Weights of a small GPT-style language model, trained from scratch on English Wikipedia: MLP 1024 quick GELU.
Each number is 500 + 50 x the weight over its row's rms, rounded and kept within 0 to 999. Layers, rows and columns count from 0. Numbers have three digits each. The size before them is the row's rms in percent of the matrix's.

# o: layer 5 attention output (transposed), 256x256, rms 0.336, rows 85-127, columns 128-255
# v: layer 5 attention value, 256x256, rms 0.0966, rows 86-127, columns 128-255
# q: layer 5 attention query, 256x256, rms 0.129, rows 128-137, columns 128-255
# k: layer 5 attention key, 256x256, rms 0.129, rows 128-137, columns 128-255
o85 098:478495543541498432489496517528470542509507551553528537557473553489435543393560448544551427530459480415475500475522487560503561509521529494500403522493543588522507473564521451439496419476532492570483548536468486616579508497493478529538419516474493549493502493490460474499572504394457485426504486438492519535507484481511482601507459517519499562489471515423513503441499352531549558445512
v86 089:498526482519470543514489460493459531458476605531573470466490478537558524474402482479423480508503520514608601450478489601498443523533529545494437396551476488466537498469504483424520516447504489522527527480426445560480459468495447483463438496580447466430429559444519469410582488454431514518531620577531530419541515611517488515524491464492479548548542578440578390472517529426525424467469
o86 088:535552503450515455451517467460525552557512380428435475478441508538442438606518540402568459582547543532415443416560523401474616503490512439458594492473556460578423495556461470513474573534501532467481533444529506450478536530409543446560512536450508635509515486487458447532503523528586531474535467382448602523475474585473483398444542496478541607547497464501464540436503503532533480446457
v87 099:512432478617501560536456495513547500525533504495542534517486532533394538520527444584364558563453465595505476514507538500541450470394506481503493508484450527406467467436494495496632556470474481563457437572591512549523467550562522456485577465468498474537480474489488467532607486486489548448463547502425503429564463511479508550498522459444513498520417501476562543328471599474388538527540
o87 094:615457435409481470433497499569574532491488483506451486528517451467559423435445507511524480463467543477538550506533496431506624517567494477462482533493574484517631533516554539441469487483529438436560515579457474529543492487451463508467479503473511496571493497540560460514495515502630481520496436497595430499417517507584548489486542550570426523508473444469504583523486421498618454547441
v88 098:431503487457443462500508471553394592550459556542546477477541475459591443563517470472466489481628486544552488356490431557535544498479431495494604463438441478454496468436499471446449500486611497463539553479558557519545525490486522480495567427515531518471510577433478476451470518573535539447455436518455598437519562535494496502486421487463535517502481517455574443505522517448416460521488
o88 095:440473533471524574452529540449535514471495441509578528421568472505491449440420512540500439531490491487496523607533499500556485446478510550534523518564589570517491561518520549488516518501424457507482545635405418544431571501419524527511504444470477460474505414426459590518418490554471522559527534475546449488489517632521511524577577477529437516563488534525502586447433448500551515493547
v89 106:493547514427469494545527499520425520517613500541402529496454514426446501579475569477508530530455485495514451539530433575497530502537479585466551459516536510582525389495486433566601492506421519502486427516425556492552496452583458533489370400505541471432523515503529577514482525412545472495461428489453492475463468588520536469465447510461424468474446492499477552533353476463403494562541
o89 097:543443525503441493514471474540541421472437413481517492447590504487524602486500522488499535482497512447457548473472475501568456465495456467559552501417404473497481531499515591543544435533545407591495557476597438498489561519566532586536553560540505409458529507482532509402447460533428467506565581530499498478507571514504534443536569472474587470517495480523481431481586499573520500528505
v90 097:500507462505479517502508576460498562475476463435608468559507471554485537490500585534553542574493477459562526510451568448507558510544492467623479451468435434525551530588532464471533439491472462539524479536584489540464567485441471547517441493442535406505408529624516498570487438590534535486547509447501478420482442508468508498603485492492498533536483460491545506431565474559556480514527
o90 093:464447388472544564511446511484497448466428443564438495418515437390480430439498437564505517466429487527427524493560381509494483489539516522399521517507598577597446512449528357507524555438542578483428367526410582517563500513545536432489538453556479542622537529509527468524574541439479434523551508508465498539566476491569450517428527477486561484484532565505448521606473539464474589463437
v91 105:507603567449537409522498391494513530427493463542501503474422570492514575475558576509488533545510507451513446491448429426489408453589455515512470533449501550526533511632443578500442579508530554561494419441419521610497510466438486355506591518437431502512526465502511399476617590488430446473490473512527431459546531416529497449395493482509508474502580433507490517562493511502610540463435
o91 100:465403602480516506532449538542490561570487544466518477560523395508518493440592444465521453485550583618483470555619515460513555556542561484501512478485438469495399486447506476494451493592513427519507543523461420499468454526540507562550383451521572473436463502499570590467459507525529501506508502479489566475477479483385444593508423483534485583481561469534459505435541555585468490572428
v92 094:479427488528557512499533494614540537427535574508434524510423477439453476430426480478429546564488476533465495408469473458547541543488480369386559517452545474454498478565409492408608503559574485584444510490526477507540539593563481518386521434574499510451498511547533462472507459512545500451660502397545470504539534496567477521461546485489561533499479510509505557471523544539538478547470
o92 099:488549508463504511454451517449509547535435373462492577413557474486580530516546503508567471441453527547446507533546497458466508401542592455485458487548505475511573521421519457493446477493459521430565488545488442574489507481471474517544513562512484595598462515497448476491457519566490581422421449535531472429516444489459628478515478535536500553600497587476551406549536447510514543437437
v93 095:569534511458564486473489577575491534493548418534637461498437628558519420484547508502509517499535505557580457439526537456565436545545543457455517479507535487492533462512478655581454497501494572491442593486370517506474450444472559531453512567447560492480506528506418501521530516497543557511642500584457449349428452433553521455520506432516485442433418405484456478471488509528451510617535
o93 100:504514500478491524519422397451456561529525552489494514440580443535613606434435520510473549529543546572427549466550530494502522424484473528530517575510503516492472487468458460538589581501539460490432389528607546499484548499464533502490458426569542444526503513459603494480406473463415531474490478544513487464496519547535396503496503589406617486575526507421505521515528409497489533444538
v94 102:530403510390590548463486498449508497396518493518507600419552470414489508476541385507500451548470531514457422433493536558581518469512507503547483477537492502481566451455422543569601628448496519519472519484442566498397597471497514482458502526560462461476460406475426570537510609475535441498516546391456549497554483523489513519451448506531511454496486484490491516519452449522608527575540
o94 102:488538552541433441564477520437517484561575523530501505540471519589606552514588551454482578546532532516458509530514547545443526609471486508441567595482464527437416553466518486401534480456533540464550511550486525607551427462479531592527569439408508529431507508436522520396455513379463513487402483580511469543462502517451384565516459503484501548508560558436513466500547487478420514555480
v95 103:524549581470535440542539470459487456369468520571528529541507439498548450583516539583440613495444515562558443486609543415476521461512478506464557508556519458483458487532580399470525539527548490475479530535570438497516506470519473446456489531564600512492515442496472518441454486494454475500539528472482552539503479455470565472476492417489518581516524549481440567426492559599472551363537
o95 098:504456516468541468477525520515603561478507437452583494450454522529480571502437539569547548458511399470394546399447484487583513507527487508580441502454575613562529512531372482464462518494467457503466454520506500496518482490501450538518467475499483567454555566477602506479513559599493484468489526431561394537535472506522456558521509564567511528548515436463524427470562397475497502503467
v96 109:410509525526530564489499535486485477470584518519588584563446505483510521513557514441381507472496464494565435466534560562482468527432476490616546417491540603539479430502565583585454525450509432505509473599400461422528469476502525457524512599534491496553459532557496601538356504520486489489540521417439490515497484620448494408403497449434483521384501392399466542471488413489559536480476
o96 108:623576552583479476488509483497513536518490481510546481435480502565511496478497588510623516470496560513374492547552427461515553493542478536476533568561538474467521518530400530450567531460475575534465522434634582480486445466588517578513454400493521428442502508390485527487531565525466487530480495389497447449465545429561458555553559469468625424611511521540473542525508575520518466480481
v97 107:489509437525461524363590474493503479505569392610460530459459452501492451506494480526483450472435540453499571434521440526493526514472515510437526488340464532566503509476476520522571491499509476549586443542523502486500505516564518455376555502501520492544524657416516516626445469581504442458519539545451514561505503503502606556464496473450431544496499421574529576549455532477495554450561
o97 113:459517486472537510477515435584583539481580622480554439577541554592492621446537527456609567474525460472459402535501454467415524518485565463501475523597486465421548503533527517456462565514509508479482521471511457485474468496592485575423431548516507387395510448514501499422450515550445520549453484453519552451489518543551435461555515537592473482459516504486533459483553557489549553399452
v98 095:489389373494575520530537503435518430532449508581517496567496547541516423543550501504571600492457493501479559501593526539544518558489496515537497476526475394450435555537493508453449554495488456481483535461389412478485546571571415480549526563463469396450473499549474543448470525516405527450559642514482471454508379486538565521545562446472494517496502511469464441409596522432527469443518
o98 095:510507532489491476552450450460479566620527572573474416500469465472501612557455479472514454446503514590494541485497566549417477495530445585424510525469604545524512421480430557561583527544448556467497456518558605507495464428502543459486508546577443549521479534505494355547445504352514412521425463479493453457553589501465467488432480539481555494494447540579564516561436481481520573523527
v99 105:517430525527559614567446539498507431447469473428605576587658487517582532567333503563597499477382509481490521525527539457558480519462501454489512490537423461492455539568538467542452423472484490463489629477486469476604457494419479583476531453525525500551563537462452514373513444519532494563417560443508463505417548458495543468557537488510524548573429464574556504430533519552468573530482
o99 106:533495518463528498490562428499485493617591520514404483471457495490362527465503452515450476501548465515482570440497519548425557455450436528489516540465531505589510490526463591489503598446534440397491423478474453533473432439463526426491431492507453510490487516616493517555539524472506545495490493518522528516555538541537502551513486540511502461407509494531525533606501486356500488506457
v100 097:497581486477638519454473465522594450525573571521510460468487578424608510443498505544447540687429562492540482536482424602558503384505485507495510576493492518549482479487440492561548452490410502497549499513489506471550460487522497490527445486533489476486505488590442543484517492488634522373509447463466527393449469545480512495565600513504534473523500487525502567523563503541461493470509
o100 091:562481485426521482603552426543482555452521459429427502477434445501426437586462514437585483450564515559501526490462488398469557428497511547479556460430415484568480544442506420507522504516572546442471463530514484446533560460436506497569470485495552461519512620427540496455465508530463479491476482543465525510585509528559503526477443536621460596527458551500544444547540451503471483510535
v101 093:456440523447499511486475523571482517495601391552385520476551533436462511572490537529516505500553518490546488376436443556604470481505497399455558526487375404490538465480465549577479561474528563446540435500520470470484504512395535491406508557558513448461496500413444494487498511476562531463412532493561578429399517592487521500531548470431457531525527542521500528501567532446457439566568
o101 099:560511385472509470513595494484467382517408523536462501450478452548465475486524490423595492446603583475461427612554485503448556478508488497579545462459496517561446523512547430486506459497519502493457440498482431551516453586471462559472487377492475466454498495528495561488569443492539432482556435451443479466514561497493562510449428518557583487511502560479561483506426545536582557429542
v102 094:468514453522429516518517588439537588389454440544538519518430557513533567513491601524526456580439484469484501486509515526412516499402453577574475472474559471412529544551553477447568495388521507534505442519556477583553567471528447472535532590469572483475476491528463570458555473434503447536506472539483507451540497470595427467537563482551475405564525498446486403494481453544492455503495
o102 092:504514439543473484518425502570420519590458551432445472526486553489447575512599425480439505504553514559533489453553520527464510543597608502524455545466476508534531524521503498481484424538442551496602625531532427557554430508468515493465477448562388596502552522491461488531442568531479522528517536396484485528424548481481524541452460420426467551454545593473434517442545574482478571530468
v103 107:365551468492467553559549523449470483384456524477572565454518396502597489441460556510560494438521501534465495490604521516530611524574415535596473554503473474478486529493436458456531477439476477559533495465544633520481465468528483395458494477554470574425497520483489470518543473483519506418412471471517488426439444462525501445488509392499523491427565495576519541453500403574577517543428
o103 102:608507488455498444476502475464495500534552459503452431547512501573465470510538523503481496540473573399536524554465478572503400514563448538531547474378462598422404418538490564455558558527444470490513602519547421529504558480426535532506535535469617467452492455489458514475457507441489425556503496423520538516483509477542473547486449461551583523563496474407470524543589530474495517557488
v104 098:566512548499449446441560485436523575472476476515445460452384402502474559587539460576545502521461630525538507504447571529469423562432511405466519536515491453496510541545535595561465518498494523534468513536600516543535507476406528534497407478513540484540538485477556472447554487550518542548436484566388424424513539487487587507460524497507463475526547523572492479421444482510530532448502
o104 099:443512415471559552554462565592550513479469412482663503565546592578591458397512521420447549558413397446431507490515474527524572480551496439597550444442488472587545497462458505484541467568474479533507408548482460509431445493497461443576607453510512453435474524478604526529502502564533532467533513468522600556530494507501412477509531569494495415480545449330518573528476507466532501489483
v105 101:386437445418587499491481463469506565535482565592458587499609477503581478566473503451453542454468461520561426470430493519556538434588460469419480475583469511510480509416481531540489563438431498481469529533648496421511510588538508508485496596489485531518552489471549483475431525441601517499486560472549481511562489516448563490498518479460484466461437502519475461509525475401553529532433
o105 099:482501515553512502562499434441413573509531429493535449510486509510399574409536481503571465502515550519454515548594505551477478618547497547523576516470478496459580557478483422415570564482429465432517460552470480478479495519471529512579520394475490547497484495570531472460539462488387581530548479529481603514423588411400485606411498480485506559543503560538566456464485388522452541577558
v106 110:510468551498569527576519452570595574544607518529507501430412528468521475525528451443547520392480558481517497389489563483540487411519535504546447418480495538448434495570397590492513573530506493529473418475514537611561557517481598413507555503540494478525462413529524457490536418497494524549506526502523409507505546494472399502493469556514508418515466487435461538479407504521532414578510
o106 106:538467416530411409412535535527522485446493464506516550595494582517604434369474580518492445552568481569486456562536512552438471647557554516528490545525540538436435584465622386507457491495465509451440495572510481455483480576526484493510453547375479540497501552480547442540520470482598473394587414403365442485461480494474580512523498481392467505548482512490501489450554469502488506544458
v107 099:464484458474514504435457495430496465458551549512530617501495499498491540531586514475468386418555558593468543396523386363510497536482543509408572507501419469464485411496592556510509438374523545465538571538453526539553536477517422458545508548483526565408475473528492449508576468548518454506480502518518509486509510504589500553523486525518522464518416495544438549480496429436586493462506
o107 100:518485455411504547446511489573459511547600512496517438554425574530514526513473533467537588504481481391539466498494542500478476482407423580588532510435537476531539554518462530547562559528550479473464495466510440551471497520384628559552531480475529489413520516486420586431436500519537535516505496513511488542589472459480489499573467438526514546517518488475517555478466607539524562407474
v108 105:563441464423518508467462528503504474497510435465499504441516505455501457462582436371488435412444460461501479469447421489439482489497495509465530454560548401540473567485439579478489462510520463525505648582460477417512531534599520447493579563498551504529562537499605429551462578458487461566516502425475513510462421396536430506497381511535541553461554533507478534513519477569532424488508
o108 099:503568536583485533579452479533517612472480479536530565523524490523433549501496441550465435510483532530566511481494626519545521561580483484508435475573502560443451525531513421497484508512506531519409545469536506473453496389459553501514454512445534392582513434561437591462427474445448575461530490520551435525541563410482514450445574499356523408539455498507564461444511597531462532424489
v109 100:548538536567468498511591490597498426460451463510480529451489558482453535546504479492570520453519432515514466558494526516506483479516486459580438511551491493506502501507574542489453364469494500447522523456490516494392420509498635528602520609465541544579490448542385446547532485506441482529518470524436473452483494397459470537616494495509480591556491539466461519592409526517566512472525
o109 101:541486468561555519455540570504446541555492514556505460519460458458522516512519528521452536532570485485501429459466499459530485553450553535550523566497507463441547458520492402477552584461553395579452561512516518527532498504440443517456453484604531415524421572585528443504531450557540506484480477461604470414566474547538475428398513500478487469357461454492502480488578496500437494470455
v110 102:478562460477541592560597513465519529491541480490451528497481434438506524526579458536522560478476421474528496496534557521445530348510498519500515531469545443537474474625427517497533523531443570547474518479479507468480574510444503463495416537550450476442444478489547492436503491533525491492471549465449509489463575492542453460491557475497639512531430365438501389496477493546561623479456
o110 106:561560509438585420507498480510522523461498476486538483467494526576547469479408466513503579468641541439552465433459433511523465633498475491477442459486498553456500484386504498510609551411475494383529491574544517493450498549536535575506537563507486530570553427550481411526467488564481514471507427577483439520548488448429469511539391497504417478484586585516461542534498490505495398505481
v111 093:546626507512512368448496561447536594527461567600523446519527461440415500444501580501551385538546472527486563532462473472444526510577479472558558599412570478486524531385429478480585502523465490450470596462476486499517506457486514454437512522509542505457493502471530444567443436601406468497588495521415505497443518547594481529421478515506597504485518452523479426503542537430483431439565
o111 091:447487576490469612589438444428529558468473399497458490438478446535603565570433446496538613561464440440478551522489382503540466514521419498498473482569415466498496442573503478547472418442509530563480498465456539466462589425490471525474538522507528447517534532516475567423466530371503582447382487570508468457426496555614474545528604534501436496531594568501493508528510558528481565599482
v112 103:578495409484535489559516499479443476465453556466419481504445540451482561532501507464473551451549422464532537443604522488511553408507568527548460573554424408484543497555463482548553517560625519485532524377493424472565523560516465439483517504462478511544496511542481466450390520505456416429519536518504520444508489574528583431547454518608576466421535497498505491554483518556431466551571
o112 103:459446600386509480379478527538543515461501504477564451552468395526511491509468588542509517492514591501440547499432515485485510547472425526547562463493551595449457511562485538470480488522398454559495498586523477537493594443503582512470565497532474512506553549542429440531552437536512503440483422471480436487553524442545471435430489524468432470524532542450401471413562507538578422422457
v113 094:439465601484514457423498511500486496440468530494484436501497541506479543565468496576529407560466521503466480577508579467479509449504597508455488505536499524499476488570631529522497507513539582499504484472544565608481465417485418519506511556550487555523518469497417415576460525387492430490484533527420520512491486361489513556514530534417484414566530463471422472488503550559499514514440
o113 090:537493472572488641527504556480453487550483458495511492521463568527501468453568503552512499497563403518476494471470487449505521552483549483503489380500543496439610489498488459415474373470493434508553419502522460517480506567473539552470538445490493550555534599492556495524540510529526566511450526456581441462535505509524402521524434491506486552402467461517497493520505471442459437498480
v114 109:500534536476552515493392375423516523596478490500496553486484552462432619554571554525507442521438446583419554542536465516459457493546531549497541541481514452526453525449493430451650490527426452402458481492499539511485473465472499507385446481556458446508534471574420525530454478526505475489551573484502600481464503511470479575498559477495487461481518487532491449562468483572521511555387
o114 105:470512526502523564474550543527429502451505530522577524448489429548557469574484517397468578502505491415502456464493513487432488521490449450527525475575560444490541479508508596536437451505469521619522496517528427498562529578491495448508475528434512592430506477440517459578656569402580463445475494467509525541476439529558487496498471511545435564467395442492454565513553549498477487547499
v115 098:558508473477428506566472481514439450607542527495555483523513450489441542534444472430476515480530434524487482492537489470467445454418487491560534564522556570478478476507555500457484526486520482494553399538426485440511508495417458545493501520535570512432529517593473563530546574408550461508527536429445435474560552480468490498519555499590474461534493415465428512594422437492692543553481
o115 092:488437597466534503470552483538473545394534423508492483434423502576520511461577548572550554499499502505487519478578532492516482581541520499555501434530461483505552616455523573524576449533524444552469555529560486469523468551498491446493520457483393416533479535420513433462482409567427497541492542492472519550518381539491486461438466440515472439524526460529478476495486519564440560543478
v116 099:410493482573488552511478569554435440511479513519423552525503480552467503493450495465451486451483547527536492380508529501497504532570575491511481567523363465529458528370607485613421462406488465541488468621496487493540444597521562638586561565473509533582461461580508510460427457524595590551559487495468512565522558526541527496515575577453468451472468432570510468450403470541542509508536
o116 093:575551457487486554441502465469585539482532514604506552554586524475553488519505541500493521601427428511550488485487440477557450543470521544538477483517577503515584544564475519420572574467481563454446483490485606435560550385491521461414530473536519458440446428492501485492654480508461470459472594561499460483513515434407480387499404403467449491473445598503560547508467437525519583453400
v117 099:543483514469470534404505607503459575545542540565510546398472475480485493552538424526527442495596538493461446527486569445332569453446508526445511507485523466443519415421494554476543523554439531591434466528486485473539505576520472493490577481592530480516561518559542429452490479542512514480426520449524604461492568389484483421539440539514526516473494470402505547498553325510580491466584
o117 090:474471456517536441531411422474668514391554454455519457595485521502564492460547460547483520443461433483506514472559569434586403574524481510570498403461442602571481499582517493491432527480542574448524500549485531516446509451531547598448438490428475441468401467490458534485470567433475558533510483540469444486590560550498406502462506505433519412436541514534498536510424534515518562513481
v118 095:477524441473483469556533526423557436609550448498469536473518423406426492444576545542481508572519506528526465435530346498451447561445517555405480501509529517556486405513430456483528548594449485486453529526409460521432398508578522540409518492549425504549565523416462489501466543497607455500431527605481470468549493488477605531523463489485509392454503526523513516524498502510461561512482
o118 092:490493521439487402515419536574526503489480563505609490457476552551522539488487571457451547498502480493434480523481564485520594440513477525564433537382433471406556510491559579591516453429459427533504571513490518471524520528522431557563604540410559452475499487434477466493544478482494507540459489472503504579436564490432488458548537404546515496500500534435470433511504481501535470501482
v119 103:556525555534472495469580502400567493494550468435615513464425497504538536519505548409470404495578553468514532503501478496461470487558539537511527491355428457475520483459467467539565524503491489570483545551532500549512527512513483476530494511633475530602551503518570524546401447535514385470411524450487429542490460469598464483493538609442471437448467515487527435543512467511471426441528
o119 100:466437549537425528513482501536524501550541571552381498505563552493453455498520574528561535501485415449502423507495509587477500532509533459488497523583597575486476539427550489403459431479509486528541526465539558323487508487515530558473501455397452439472543489510441491485477520535485486492509346472536566517419480508493527482437569481456466470490536496567442475460506617439460491533527
v120 101:503500492497553546515500521535510575524464423397406423616492488518590503537572436460442505558526535556517510451486532510533496495458517469602495388497561457550511532502405456537438586530454464434497547544582507407498464434523587563475522461471543501457501435541501507450480422509573511534488593450465506460465515522467485494452557488562473528431533405514457485501480497432578445488532
o120 104:540553592576520471507456564515545461488605430503520548481530541508501496540501439528431397454525522489478510474489553514431533509479465462430534526516357526525467544542477542507499463495490581481469508508511452626565489492534478470504441461434507566494537545413588514473488443500564524441489459523477475543566472498502428558573507567398382518563557566516506512492398445555533535526570
v121 104:562463508461496529498480626462463543491408403488424584473523624618476444542587538535547516455505472539493543517469499564515513511518504472488482633596450485544522464512470540518499476446467523566421561532495543485500508518497590428451520534565460451492513406446511583447475486468489539527406505449482427549438474495566548460442508470422477496545554439460420457471401473461531593531547
o121 101:469438565497499478508468485551431506582597535589592464542548537448469587501511483501528552510500570475471466522508476471527446444497402528536507422409503474494412526429467467447604553500548514437517513492480515490589546545516367530507517593466557495546540491532575399578468430439521485423607494498476513465496576509431391432525522437529531512445441537547530579499570473532469488428469
v122 094:476557573476489515527509522532559533452513425494523528450493533448601548431381421534487513519468365527529435498524518460532476524582544520585459596412431429594512541494442574460517452454512580474533498482532529488498476498556607506575586551532476455538422493551392483549526597522493543454505550510458456513404602499554416417520521565501435548465542466486499486469468486600479491541439
o122 099:459456487496476524415488471566481471571464470518541517536482485485501524558600481440497451487551602518514484498484480440540487560409444495437469550588549488368475464488490448544551492437547465477493540539462460584528510600398525458501376467405503544410516457461539526438503432465493575464572477486533510458493391416493504543629388466488468488499505631525440469509591437458490479478475
v123 103:510513520538488356560467504484442436469403538520538580486528523505453387561449515490549589543501574564500429605471538454558457459399475463521553497482484501532530523563591454561537484470573492445529524514476509598472533429496548466367556386475464436442565459460492412524460478540449468486461526429519586492519485418452553467446427466541466498460546543547556482434601630430520542530532
o123 100:492478541553582539482496489436507569543498497499476520479447424565560454551526401517439509479400437582459646475495509515495605559585466524516454448525560473474454483495397562396442544487514416559533505473492554483527459485422458556539472523509505557521476441524601545583586541486557481504543500565565473435471511524495490510498555451587570495521483436475474523518318435410472513469471
v124 095:472519490511459510473606519515511555468489522489575453417485547441459558552396448577507438486517442541539549506496563552538469574520544484475519491406443512513455492537507472496629546493459568528517577472493451448476439460580450514524434360542448476545554509507486597515481522521490512395451506529471535488483512519479499518483437564511449500544423481454559456562536486528475500465462
o124 094:539526467480540420529505482549514465569473473472407499480468419550573471540581547484550459552473537516357445489505509514516520464483446458571575510563504478533519447541410464501484591450541544500500432451614551548393515465511500511434510502442471487464487507516469411502525503513545408564463466465546533531570483475613488414583534532533506436459473450570506514507493467492550496484535
v125 092:488524459494522585405550602503507484460538484579612476478482564473430534465452493489513520458467538524513505476431536510508425532474490525546488624537562483592475489506504485564526466481521504547452440526515566512443495465563539501545539501478550467407506506515492494679486451527515532576472450515475423503460538524582486602493544516451458475529551435589483524509523510463456485580562
o125 090:567498475514460582535539425514460550491524610562396502497523498467535471521508467477482502572520491463503530509509439571547494344558442501460501431481571474493576555436514515502596449485526510464529575422487553540482471452472510488468399540456551430488525418477529454411523451530442446387505543481545487483552467466529470487532595440474599510507474493513519593410474462574573532445492
v126 098:444464468607486529472435491567500498607511507478447494497487494587544482423499445557419562556551472439549397493504443587493373492547542506444521459564543493549572552512471499504428584516516504579555457504510529464457461483526492474507540488470484514435562484460485551533477510495494556499404564417490557537559480448516413430515426466551431576495446439438472496546403481512572463524459
o126 098:554476523460423419529609509382547490429486484534566492500556554405448524554525584519524438408415534596427555437463518493462524521497475493532478581473546554468507469480519446512585530502536526483478471532424544510589551556564484531508447434541561494445432453437480466508427373438534486524648487510502525456487556607446558603581470507446453582498485561529576526433534491445445568460544
v127 106:462573514503538549500494596488486552442443531550486509534531455458459414522501436579473555558503489510481529633505539435485495512489545543574549451495569403523607520486543560441531481432595536506524489543555486466616510509504493546421457546473359423528475504456450472567573626545507637454604500441519471525536445536501549406518509487537532503514554446524458502440414488463485478492407
o127 099:479528529558466502517498487497441526569422453551526392474513489492525604398546450459481497473443532387429483523519501492513491552498533546409493518506440465514434502582424491509492539470488493527441381504437599532451498457450439503503504581463551559552558498440489485523463525516539430570481572573449443424495487526485435595476446495472415469496543492421552575574466481490513568562539
q128 102:537483547505591611499516462457535492535474517474493470526518524520519460471509449449438520517464513471583506483502475609531501479514612452460466540501525536474475484554551611497598451430475480450496486475484471499504508505560415436496541548461530505531492603481469407586515545451553409462648498472496452509516439482483480525513497543485483419482497514432427444514541426421520498603466
k128 100:442536536517518556494536368406465549493489480531559514550538508531503528531526445468462460427501447444504483488558428541566557479460471519478380509508473412492438497537505461478541570447563560452436506511455461474425479572470422378494495556488506598551506549498430529486519502577553508543522459505448508510633524531460535489457403448492520557442543602578510458457524477495470493528586
q129 096:450527538530564464530496481446500523580469569572463521591472502595449481475461510516471558509379505467428547586636624437508560442482522505576458582484540552584490433496432404426543535561459517481580510497558489557542460503588619525448579553439444592507499449402532461500483510532420498479495426426506479552531485448486520550491531514454443486495502512417503476539494501497533524524463
k129 101:426419534527440462528441389563555534554496570461520551476396493568583598459468493488496621423495449500488445395664491434515443455526394536437462494460476403528572479496483491539530532545492577555414503539479537500536492499562631511455563542491529554485519507564544491490496630517535504454489477581525367534522469440511500544502494537484464502535517474454513550489504525493425487444497
q130 105:610527449479578538462527431499465497478541523538489612497491499590493474479474515388453490480459456447545544495460500470619505583522418459465479456525541451483474490496569465495497479555497428548592493566569430459462474459496496477549485506485524490496528508515514541453370577531520502476433644464479484476572457499412468480545493483437517500523470453504428447525470486449471424507589
k130 102:556436503492585399522509565423563504607508491513525456642514471564458501485530495544408468505579414529492509472574501437591492436545528466447490495508517474497462601519520528476490540534514522544422446431463520484474465575501452473548509470471552464440498487522451467582459538494510466504572510526501549472475551523533553488516468492524589506476591488503494567535503434462499520454445
q131 102:536553492484433499483415433450466560572550613498502477581451493568455508393552551594422547492500505484507471463485502454426508427458510483579460488464480468531467530493514478452477530600594548578453516536470490502517609513492455463528474525478474440484494420461474445544555504493532428545557461544493508577555503503503494581408495547557481507629494561436507542407470539508375491464443
k131 100:544425447459503511533345448560439540498519525481527463512458497495479460479535445519588553440445584452450613547528565473517560425434500482540463447544513531571455522511476448518543567557404416548501469513580511500439470493489456529490499466462522401544525445551575478458585634482483454546468545580497531529488526511503518456467522506447502467581475554475647412492537586540529519507475
q132 103:474545504454495544451545493495415581517521458510536536490461399472499400509536509448495532457542525473477478492558514482507437484426461468474475550436432443494452570539388545524505495470452444530518468587516452505539526460450461420493507465537422520532627565465434532514625602481451511471463550426484451430582505522495565558482543513589463472543429493419466555540548546567600621457580
k132 103:542518493482448601431580543548513562564528433446530518531489480371481487485507506479435511488443526476533485472451424563453542622542534542481415460496491457533486462449457545435502444516513574536504571472455459606556520507473475474473543408465473539487618469485480493582548544385515455575501484491503529528493519592554419527387461512439526410488504482549451539443355526431449497554457
q133 108:553538409575493566508574575497492473490502423488547500596473539424490510423532534499447484405579475544532588533466548468469544544477475472552454558506443499471469503553551484482520466539489573496480456562465552536477471383474502544512616557522456522507482491480496538487539507530466473520431549481441505602400463467502491467467452435504472489502564576559536492503530507514408502603472
k133 097:455411451536626544498496395467527505407406461444563504470485546403549535474496447483488417454560533500530537493511509474427483544510460408547551576518428409437518520482405467514472466505511547520530552529414547505605527426479504465630646533463520441495484501490566591513496447483425514495427492509566543523473488503469572455522574477521428559517521536538568550409533465521532504539498
q134 107:510488463457508487402511450497517570447435549508456636509519493528520536405527517446408462455486557498533485512436536508560451516602580533525469371504503457529455539512495501479512506485417548435501592552446582478542485479444499477540583524519403496443488451518570539461464555582496513487467574498564486557522465511567383459413439646517424422579428528544474606509468478467448462469530
k134 106:469625513482464480510472483504581535545532480521491565516443454497474416467478507537455478619514532508506505504555448550536544600503512522474389437487500468469500475520535476479602515483450565509490549533451537558377483470442502425556481489580523414435558522512523558467492449585413525472550453484484511456431429462395533540487435555526522407591537495551641495596442543489486450572572
q135 100:501527487420506453442586499496549486470502496490426477421542501434493530551487539513449411449547510581527482514435523415498528552522509486537504451478451626455443498599501479486539451476514435483540466587487482490433514534519554471472608408404521521510609459494420484539522397497480570508526471544610561496549486502503452445538564552435452550412474504464474563524521463595528489491448
k135 100:498472431457502468534454497519598596485514479536572583460502524470493476444475556513426478506483453507515532529464494423518491544483447489537546534512544465449408524558465571419546435526532480503596479590577447524467456503516435451573563467458445530498490532487518442484508509516528397457576413464511501571501503446476551517488553556407482445466551522502440535392492514480402493390491
q136 111:477407525516500535451460490467481537491512583476511462538472572570543443557593534554434505474406541462495521556415445544555484489446480585513457490484526575415427568494509523551440533460489429509573539473465469451531512473518449609454521524490503581432501543437496463491577488472443531430476523512418444543563465532563577535464601493421481546542498623489426495482493444426575437551512
k136 104:494388458481434562446434563440519415550590590511423497471588455496522487569474571488463563457544404594513496490452556466498521505523545464504495465372493576564409454526524497493536537530515468486458500494462517475505478557450521509509491447494616481550512573541555428497479515490595508514558543586607507486497536506409516427470376570513439479487495449420439487604490525602559579510524
q137 113:490564443470460516490491483594601478455537498510489550471480385528481587580535432492463384501516512431519439504490504465531518499517399396421528557450485379490459440596481513412426491458579537565430584561502523544447480447586583538452563489501451485564502485464449568404528476528549432449521518428570518553480509554488526447488531554508539516469511471503469479544504487523543429560522
k137 110:508534519417492509511588460511542562562511483467427397337412463436513550495522499579415501476490447531551436545459539498567584524565510459512467479465507448417535558573503494465496540511494458437455488522549496498413500461530465523522531503378552553528477501454457500476461596418502544504461489491509519548534520463557536534540598528383481489613474516440490465566506442513465545490504